python train.py --n_layer=12 --d_model=320 --n_head=5 --n_kv_head=5 --head_dim=64 --d_mlp=1152 --vocab_size=32000 --activation="gelu" --norm="layernorm" --norm_place="pre" --norm_eps=1e-05 --positions="learned" --qk_norm=false --attn_scale=0.125 --bias="none" --tie_embeddings=true --parallel_block=false --init="normal" --init_std_qkv=0.0249 --init_std_o=0.0249 --init_std_up=0.0249 --init_std_down=0.0249 --optimizer="soap_variant" --lr=0.0035 --beta1=0.95 --beta2=0.99 --weight_decay=0.064 --lr_head=0.00555 --warmup_steps=200 --schedule="cos" --final_lr_fraction=0.1 --batch_tokens=65536 --seq_len=256 --doc_mask=false --train_tokens=358200000 --steps=5466 --dataset="wikipedia_en"
Each number is 500 + 50 x the weight over its row's rms, rounded and kept within 0 to 999. Layers, rows and columns count from 0. Numbers have three digits each. The size before them is the row's rms in percent of the matrix's.

# layer 6 MLP up, 1152x320, rms 0.117, rows 814-863, columns 128-191
094:495466549493609452509483474497493514463417486410510558459566543448529417478425527531436518601479519592487505415469474596551426504459528518534531439524439534425544477479542639456481545513473528
108:497392528464498440518575440520582455529544586476499513607514394458610508571463538573432473481579506558519505562506445440509487468475512461487457562490510646506464415533567508419398576436423446
090:507460494471504539549462549513372510499556513588451546470518507536493469497561484575487473404539483491453455591567492439535526513492606556476544542484530591449495572425515529510585455504482367
099:453488518532523442630520412536514552478551461476528526492450502405474516493535501533505534479476483593460570521488475534538569577608451536577463581570524497498568484515441498555591387491474377
096:507533468534597519550485403528508493439516496534559506566465546442524489519579530456495465521568481569423496564528550480530413438518410477571554530499524540525512490532500521470484513512456475
110:468451487553490408623505555551506548627577536533501488596490501445511471546506539526473480506501477477516531464513500588556382501506481522437510486549494518477524410569492533505438456438420464
091:554524476468479504534528520533454504565567510529548502523501512540524431413621449498500508536573439555537483528492510478559526515483531558610523455514521518561525519546515495521549604495428475
102:521504509412508504521470430500520488424499482568499494604499487427339471521536501473550483431496509532538490445464448601530480513453520466505532533508517488563484463473611550562507486470509504
099:528539482446435489546438374519432557417517453398503481505518512457458489518537565523452476507471538480588413530393568465513583542482475514512521504556484530510458514539541566474513478523453408
093:468567472613484485432493445632534604567527477461487564556537427528469533484500503545444539454575435567491478475427444469531558480511581528485573501456452430564469515474498498466483531600412420
117:543486511444523535520484521557592527514488528518470457493524394489459479585425475444564512419524508544431480581526482507553578489472495548506517643485528525554517368543539586441433440542461514
099:471396584609462500493446542505413462500489583448541549546429472487498562492453385455457480511491403519438572512440464503570469591566585374550473495517518497462415513548451530402492435562504533
098:512492478529448455443483511515492475433491573440538474472538547539583500497507592516391432502525442474575458520486536554591439411487562546493447549427461485588503527493505573434449577439439473
092:497552477556497496424538485503496599571533474412523524500522540483424473478458469552516449528495552448463526473456574498490489553412611554507413572520510583560458395422530518505503558394556498
108:455437406456503420485485489470496522505522519395673526484566455527466511482447441462529433422457386482480502480583427428543477425430434475571446490511520506564509506424472572548526526499476500
106:487497495531596519396488473392448359574442552482461489426500455511511509498517554536502378549480466475481535536549514431609447459513473506466527559443603459512437510513397432509479501494481490
107:585555537515454514471465374405533482525458457470532510513518532456495543480438505513477540505478483466631445563537548507497483508522513565529378461412447467465537452519415487518463477534472587
091:423503454471494474509525458500460491564504548561453568500438508537471557538573479547491567395494556501575611404492471473426559535470493475418479522504578488477546559441470457428422482428489545
098:365457478501480438503517468424516476515517589454524400484493556431536504473487485458526466530581459584542633521518507446495440499530427423496525473481582489389519464505496517368606433471568481
104:490439528518423473600498542629481408449576427450453462544512443536521537478537510441461565538496428426437449563609510466458494547491495407532488454519491517441401574507527459446472503532468540
104:463627397456414478579502449575454435579520595549368484497492580574505494557498430482490565537457473518514422514480509596478538405389493413532521503467560537532524540566485508518425553478503542
090:441573493431503540436457459504511409549423499517456525570528521579544572505528459403419542573467501498597538494424451462498536512492494572526590596423470500429583442491433497481548465474525558
100:527467513542460455445468559559548470501546438400460471498466449523517541534451478478466516450561573574434525479458418467457502533412510409525446475552531436502491491467447498505524451583453562
118:522553497494382539401442468533581513452474481452473522469546520415481456424519509547527456516485548479543483493515504514546512561564546455492386576432421467463572473549492528502484544569468513
100:491468495502490490448486450654463475440431521478495499523505438582565462482487409542490441475514539527538506535513495588517449523522486469418425458552567540526566508433600499443590472590460401
103:562481378572536457515403566495547490484479498525506479562477496472613555506544533515497518450502482391562443476432489539482458537490431457461519550469546511569480442569520495564527509573416455
096:424511469455384471507475486551498388540491538547485486479533478458568426453451353537476523544499531633587541496521494548559412532544480460518495512597501497477457487485460515506379534430431448
131:525470579567573450517511603496494495448506574474470585458479485542523551551522493487546536437447561558543491566510466466416485459550502483523512527511453555498513538425506537572535590529435483
105:514412626516467522510473525501618488404527591538414525534575450649489427466440510493467605476490517550443599429469525521471577414546496444376459527445522539504463580451490516489514594413483468
088:456582479511481450460544521562485448492528555475460554493429566497395437497466448378498467539498563443415430440462488520469507492523465583555493594493539509473537545423490603512550630432557502
096:439498566523508584461523528513505502477534507540495537471483528438525501510530443509527523461460461448575511478437469501494471488547496542509500413630462529462472496414546469487454486476434518
099:587492488455515513483507446602438555420452557425586407557549465567508496469545471513397520432530494483628516552556488554506511538555565512491581491507478446473506503440480515481400492570565507
102:400549576494496471445494534560562428537458578457489550498486516417526542567562538560408445553503555588449484514512482577453467434544466598504558558546472428423449444507468518540515459399470471
092:498627478496438504517519539470544542538499535507468532567421470501508521510572558510476478424515557599491456530466550530459485491479549418552462482520499485502544457547522468569493425466469382
106:495580578502474470455429463528415467467561545543488408470458514488509424538442464487508517426554606480506487573569490503543470460556448504507491445458513576526445543626450511464580570579502544
098:517516556494490456563431565540468464450478590395516577426512597565480403507472474528596568526527446490471494386461461506395445524517473532508486464517515551509557432486476476496501472531434427
105:527504568502543539476514575561581457593525560502440530539490561524518496516505411445479483587612530529485438500488537479556456569513596459568414569505471463597522559485484569446454470492600566
089:433570523437544466508490551504625484421467498508562473446511563477528554413445524531605539377469483472510442490525447512478421451499574523506519465450455504459526546496540532565429440434441510
103:510445508571508508503447427486506540427495543611471523506530436499413476513432508440592469426458462475551478484513454488466533465465493493449527480537523588493498478527504603506608531444470474
105:365563444412563487460482454443495517526486503597457537466487431532484428526494550567524418504421411546479601515507409398500515515420478432538474448530517504443517449554467494544330537499450512
098:545487545453503583440544500548567482401457584482492560519570448488474552470449354557441538501524529508602497558503496513568524522543433471495480496546590522505506512528480528498577505478565507
112:535506536446519499549585628512549470450535450467470483524505514560410463541576513484518510456506517526607425421431510509569432508482494508474421433523431475499567479504543498549590577523565451
099:507502501572538479539460531489364449465519529501525522457514534573509520556523446494457437592476468472531514510477538530471400519552511511434387593557457481450547524513588547478441473478446442
095:482430575463464462450506471548483617522551594566532511450599500447445468469484489525510558554495456474474530549512575478600503514494452418460603486621499499336553524560511492416483458521560550
093:577536525509461506449475445494518491437533442389471495604492537558497425509404438434544492434486377538469467483477514499534386575465531522515535432527693497422576510519565533444419523521431573
096:472511499481383474530472552471535553448456577474546467445476534542473511565448452561560510560336467531558517496486446498450461552505446545427523500549538499526595516514453510507529482393530506
103:470490468424567551407519549425362526598523507515431519551488574533625491500476506529384563431476530518552432505505481471545465489543465557560544485561451615449546478516410565492427565437446469
102:583488517456434515473520486540451586416404480559512572501514506466453462561479449514453417462438509497495496495514586600530474500580602563471439426480501495514459461551475544480453473433388506
094:451514502456473533553494443454567539501617426575531611536527510489507461487515510509471483506500521585453589518546576403374441647578422520544500502505555448483591498549559485477543535504549467
090:537449627553506509488408585453480505438496432503464540535498530434517499503376541509532553558562457487488555461446470399524440554550472534411524542488547483569518503465498494515548490484522426
# layer 6 MLP down (transposed), 1152x320, rms 0.122, rows 814-863, columns 128-191
100:586559529556495553405563545467466484503569488436618558524559553451530481492498523505447428544404565565408512504373484519632512568548537562483475439501505546531491487425471515480477526458455360
097:485553561546593519550469468529460546517450553515572463531475503531506531419512431452504475584493462455436480542566553568466610579499510484575395426495565481516418450536493465511549510500517579
097:528477592450527538523515581447514413408455489503555497441599528555451442521449497432537542546511487488602464473500451457451504493439498486541433539443498536493439560433550489543571432480524543
095:444477559587485570549475490449483511466561510513489512495501463458515543567601588524565535431500588525454407532455557552541526470600461523534507575471525513571561493508546459488499549473492510
099:514459460452481553453533501440544469490482465514476437456501485445459409486500425468565492569482497452339496534588496482434470580521516516435551458478451525461472472523545490576445504515479563
109:460446561551453550539482581530506561561523490486492452558569487535440478620488584456506504511377445474547527503542510511500420530508557576515441478483478530589538539439453442476569514539503497
094:550517582533424531436479574532411423418496549489489551462491525470502607602535544505448422402563489522503522543495444525530468484446556630448544499443541489497489466489545472449468509441502544
115:445574457551453401490557503494511489474458499540510507562450458597424600540554524429473504438492489497496437525494542469484497446434489468465486627530467490461490556489524493463513412466501559
097:526475517487513528448475573459398607484477518468535474442533506457510554606555524515463506486463448506505525466435465396459534459415486485391523567465502512573431522448469475496608484453446457
098:556545451568546479470487468582418484524499484496522437441521439454564495473536396508544512482440454443539475535549496488540476516515580387544476521547477475464447590497557551504565498477673470
101:499478534461382481521534455511508493517452541472589414515496455516530568530547628465450503520510487563368511500498530512456465489496528497616521544556514469365492491502407465514465556462390477
095:456480469526531482478581472506458439553466519524540489447478565451540500465517589564438416511478548531491603474474464482501461555515528597559485489450470435459493499513584446488554383589498532
095:481525513512475474574508519551430561525529398520543515505537440509458538552464421444548554465545515499385473477542446519546443460524511512543570448427525473483529461555433500449515492572510475
092:529497532397454563656517483464458442514373574480507445478475505493431531512640522431513502507451517461558432573419497511511600443538483495475615480423487539494532534540458489448554446611558523
110:525448405555512459526531476538606572379573543584516478541493534463535549493484544447548497541500487398512583493534499523516474487396585536574426441598531536521470462474589479476572466522555483
107:515445455549424527558567526599503527478559421509575469498524504498549402544420500430440576415513534544535520533429553517398503501575542416552451515534487575505499441424589534462445502485490520
098:492526387500556422440453470482566551505523518472480442487450488520436514522444540480467540457603499494482386491520562533469523518514505433464478528505440515579381581479465433533515569492553594
096:508529430503532627462454519539510437460425413541440407460460591521479499515536483539468505573510477484526542432577462436536553537555480476629532491497436544580442494536455483486484444428505506
094:546517407531462434499494458541549463523491488470512521559497540494515353474463509433579476474511420600553511510559483431418446475486482471578564538453514515502374453523546416528399497422458546
107:421462500443451496546521487489476407518519538440552511497492581535544513487504499509522570461466526465439526435523469509555486566441452457547516557517518510530559534509514529517415502535514486
110:391431437434530474536416426492526466475580398540439547474515541553485538560474448491545508623538485484509548491489485473471515482490521465480450567505454496577457544482505475567544520500493515
098:480465595470511565500481481492569494531447567561502585520514471559520461554467606523485544386576463404559533460528513535486593456449496452569414534493586469533549508439561504527482423599510618
101:509556575498546490600555565468466501462520470509466598484484554465494527418526496481506521543465533432556498595559541544542506496503550563522560542544468550495498533506504546580526589569482422
093:492524445552500457591455486498571531537481591497596547620499560487502550522600534484440509478473540559471526425519564549478404459418574479528452549475499539534492502509526555429493503422570451
096:519505464467518379448590484583462549567498479564491507506497514475410526576588589500548481566485458508418515495452542606482563530494456477500535498557452422538499467396510434561651526491569373
096:473506450505555501502620446587493486473437521552487519427528541478445451420565465491522448521523508472542471516446506456520420550481561496479603431444471522484563424558472547529411475493571468
106:495520524535430527433440569479497480565568438460541370401442496496485502508624464517592525456518580545494571524499554482496461480422455484557532490524445507429483503526503547472482420546524526
106:554480484495504519446585499473547529537512492521400538526544578529443702409536544523467503506492477391484476500519569479493578572509478543557592526554552497536554457472475498512521500449465430
090:557614552542494538489516551426528570557492520574383487485574420474599496477477435470542451549479551500429505448478542431483537565417597463470522562416511493419524549540497551514441492499527603
101:561433631512437528576490463479482403478483397432458454530460508417590576458450591410553500483490566531551528488504545554546449471492467533515447483506581493552480464530410548508582525579467467
095:413440537460431522455496384441524525470544544508483461458444523478502577458480598463487426474519504545480530497414465455488470479585438482465423507532510461443558476548543435472521533452466530
095:462525443567560488478550480536426538574456505459559564492487479394523452563508515532411507441472613518489490597524401492553557419503382419521512544417461498481486524516550585487319516419469469
103:534656555453492435556550464564541535548506467567490566521515471543495489494537502447430546499510625474531451470450475503527494505494530579564448572532423547579507521359546584544510559414458537
092:518540549427562616437545378527503484499482509476481459472502554448435592435476419446416587487552526402475492505412423543467525511484516546440501527470573519499482536474531518509549565534636598
092:452537577409435527521489495534502525490538559514539460418455490487570358497527535475468504474539557512497529459444517496482508469481485509572416570462496481573512591569547424582508464518463593
111:482490493511564445508510499564478460481594597482417522581502433487574549394449551529481495513526464496517456425505484394532577522492543475544452511550507474445533474582533360452531470541535510
096:443483460483463496475461509476414547583543523555423541495461459524403448460444586502439474511463506492532532610446462536557457458487407552528497510446454456486513484549521443491491538561469479
094:516534519507568410468509543473511430466486500580560527547485530463520537463443435509527575487539542467533484538500577442519461423548498479602474475377541499556563565448536507528423548570540555
101:453530472421510492496468495460503430553506517568395509448480570496546585469523431494448525471414473497496531477529507567534504475436452443510469508506472491617599574487479525530473512418469417
099:443422501511495468453431492458556514438452467507585447519502424501517679450515556517478438549546546461510520526576534532420582486531489550539476448514444521574495453462481474483591520467521455
097:491546532544498505453530430422448493434437503503516517540550457452496522472541543523517454521524513530552493565566508387446522467504422460520513561457537552451576522507525461556576476573484518
096:469444583490452648552497492500506505520542423533498496565454538545432518458482501553560574565539565453442491360552463551488538521631499501470491426506452514388516478534541563514531417586487362
104:536511455518653502506438469545476504451456449535541444470475450530466428470490452552543506543531499476612512462494515599403501507505436535491443571452428562563445507532527455546470521393493494
092:471605448526512497545518481403460528473425321537508442536525536517500468536412453467562503458478543527516443456518429552447524361563521537526533509439539499583479441553479523527614451488449447
094:497499472576495536531466500524476410460505622513537473558407426499519489529470484582505471431516599568474466620504524439533569508484465514580528484447451520583486446555556504554585424609434557
091:481586513486546488485494507438504569470470527452548484388525499413551529421488454463500628467642518595407444379566551448585455465473499493490516479429561517540495506523552504458593480555475555
111:468554466325459551461464551408496441423495409513505494489442506460462459442566460644535425544470550409481509424517509555552460542516449539481497575479509510503445439567454477484402548492546541
092:494511470513543468551554458506489490505511473462508481431491431474527584480449475479526518525495479522482539535412537513547427448587449533554507554498480473528473457671496433493491428505509404
097:562559547528499568519434538489370467476540448439449463396463469581460443464536553565504536520532530498514479493482467574434550431498433544423463470486509491526469518436416556568496514498499448
091:510476508458434505492467488513460515480491514579432496468570535549513533482605532539541437482453533392501413509466557585594508574609527498536473476501465524581487555472539537579471488574434433